Part of a small language model's weights: 30.1M parameters.
Each number is 500 + 50 x the weight over its row's rms, rounded and kept within 0 to 999. Layers, rows and columns count from 0. Numbers have three digits each. The size before them is the row's rms in percent of the matrix's.

# layer 2 MLP up, 1024x384, rms 0.169, rows 319-361, columns 320-383
090:505491482539463566471557613438489384547404495564472475449451483538495502507495469482471524445522504527549598609496542573484526558528499457593391514456438442546470443442523418489482592539481479
105:438494453538456530428515484451556481464528505459522509490505529451487563510605491530535505449496434616401513547520445573419475494456459499525583508486537517470596479457418480458429531494453530
101:470436508415516441483526615452467413520438481544534530512497480423516492569576503368523560567474374416529422475567571503489498450496454502510600480582549447504496440471472538430516491563563420
098:422462535524420472512466449576450365521467434519463463466548531449458533570476386560591593585526369498599534503455444521594516513441466506498470448552599414348494518541580491544525431507517458
101:481487561451480499457510581507454525542493376557472442513519509529469533395440520443595398567551450449473435507512461485569469553488444501451533501450420557515475477506519462557544472559557539
096:408493502498557475504422476511455537439468552509419505533599379442455514578464469462432519450535483584490523477560445554392476475465512486543392518487503473494440472491507566490467556517455492
107:493432446468429495459443469498484495505528458516509530443489469580507458441573475510523543554458574576542535538447497476379499582463479500531542397501459506412422505531599414481508558515388510
106:525451527418590509449555453564439512356570477481547425565476508510476439403589520482565503539516575467597527499470521417488469577526479645586506562519375504501494554523499526407494524428446458
104:460593550471457512482470432537449520525470539437540483467474508542451453409575496487537494481567592544564612502471458446558518472494518561513510489477525457561481493498467477496480535461446494
086:466511448435482450487562485509592455532534523547450577457573484444519512509531598566495552467483420535413570464553617542483478425534550515451468461580490487494476447502510545555564483472546386
105:518625460468520523527498516487463463573485480515474521400460395516553553516536491528549563487521448556511427585432501496553437504564442536603539491511454453509457527535535412519439595539491526
100:492548506501450452511524479592566507493485562463504494517495554520616401494466469576420524452471462585447510450506482450549460467545552495532462523560444527574545526479608613542467518519483513
108:492478497501559492571480470473535516504497527502458412479514441455426521588519475427493544641492438503525385518443509552509512457462508554491554395581477482379427542558447533525458574576476535
100:506517553495391502476489531445461484488381561544450537482550488530532485513369497540528518552573513583529564479498450452459492549478494555459521486504506478473450448482575431492487576521525607
096:434494511420493483532556535489557530494539484465474534512478518491594465479449458515433386490515514537518561474411482603452513444566420489478457496446527473520457516504546492492507390536467467
094:633464551429512576451484505443499456534550456506495484460519480471425518428566480400560543524621499525518609469523469531518475488498536492398556457484527526476552536504499520497534539480505564
097:419493521513543556527568469498563486472532486469484475518461545548497445528452487475534407446450469463568499417497591494429551529542564473471459537548546488526446480547532440505557452477430488
101:501506572529551571427594535602533565481479429454520503503568439479481519428503443478460442417551570529473482511515468455507506535503533500521396550542511561518471539490542467489426479512464471
096:530481508538543599440414491487564496588524461421519476509522472456495581489567449485492447465453535453502527582449470469529530472520509419498483476508525482581458475472575532593438521500471532
100:491516436488447540435514530484432523528599570506489458423540517501500532410437395460447519486484516539367436431454486491521372479555475567507632485538544561476533523488430520602477448534415561
106:511491479438516484478436533489461530383506466450520541438531588420522515429547522531543545508490503449551423459376479485540495482491570451434530465471510493548471499518568463519509507469482521
083:421525348485482507545544504445524483532484547440574515513524474517488444543574447507518455493584495527447475498512518590463493501497462485493551479500477470474439444452442502530522461478421598
101:487552491519417606389521466464472433480485487506488484532609450545472482571516497525529471527470456492468509465519479636509479470473502470475587562539521562384525515581501518504461515546486539
092:545493534426428474508558531501457551608489418554492470487464500542500513438499522584334516500498507529557526508511466523524491507518584529512631596527586489493482519547466500417547449602543532
098:508472513481560412426499589499482553467564509494463468520435417456490557477506539569527417636526473491489507384468506540366441513454445522491613452557560508460449534563407447486490585478580481
103:470491527450421435487455477381494465476531610399530420525452470592516511486479476469335458490438397531544525460560420583444474554515530465508527470552466480402479485465437474604504553535550472
105:478544563500503418488592499578492445566436593561536373475455515449473490492466499607536433518627451551597464537577450469482523464491481486566560481528515451459524508468530484441509515499493513
100:458513499486529478406495591480581527487549514432506524512463464511552587462532488513520556513494442483450520514473467548464415559535476549474479573453547491517567636481452490460506557591491548
103:493523471474481555502576445391453556469535507539465469509425497487520471467538504507571454520451461570454474340490495428506488520597512476528502511519558507509455525421402577499503466439579464
104:556444498474447566551448428538524553468602522549401592597500605377486521491458534524564522634415599478525485488519474583484482485521495486610496549431510473463483490450536527500475437541456428
110:507434414554536438463457455479459486501570542356465491480474588532528512522560452590404457535454409546447473581511426453558537530456447452523563480406486504599526484556508524563477495529498544
104:539509441576507432427510490527518391575465459418485493468396525506430482397439457599480488497482387700482503535467473424504537549583604588515465493442514525523562541577485413526584533505452475
100:472498509524519469595438508500494434475509396532407552398492369504513441512528476491463559518580560467492554525447463523450428497540411431549471488465435652540485479527474569559488464461478468
099:491622480428470482511482543583409584525477504417529542470603549513483555530533471502548501371516581511480495439530526549519489482504463543578473456492505549340412479570489523561494457466504520
093:426514560479547558510449423440560517412489532534484462550511408603415482451443545522480552487460507490472473454446494523559501573479485535561505492552510531573545415501448537568461480566519481
100:429540464564529461519443465538532449488418532535500507476518512491428584438437552526576480504531406525520586469477508497467514444548456506555594451519536440575444474415499592496471516570523479
089:474415366444460472496508492558459566447459472475527628524490553560458462436505487541523521515540483501523564455444535605452489468481510460424541462485543460497478554432497478531588489479506477
092:482525507522518481566457551495479456435504439427515511496481525510535521444472499493493454487429424417588377615519520521426455472519506478604517458406484409519459555551458553544496483514505512
097:497503426459462529465572476536446572452523525413557447414514501501443549563427476510528559473545446459536504511543530459479543547513395468528425540435523534480505420446479474576501402509490528
096:407448503406492532493471435511523594528515438446491491511434563621474487518554486547522542518635458521525455508548534474499521524396565491482500544475463459516564493564485496448575513507499512
093:449481489515506441483555540488465522566495430546414579475498541529452545435455351490485503477490453557413486539486456491477597529415458444499464597537546444447430569475424480482482447527562456
102:471520467583504505506476458471506549531492467491505567530512468485454528490460482533496435552513467492470420479625546442423409537552505551467529559474386454476499528529541536546553489488536558
100:507363485479534477568469455517463427536534422573462496456596494505551362422491584522526497529482451464450553426486554421560458461545502433505533471499454550439560504442452482484415500601324491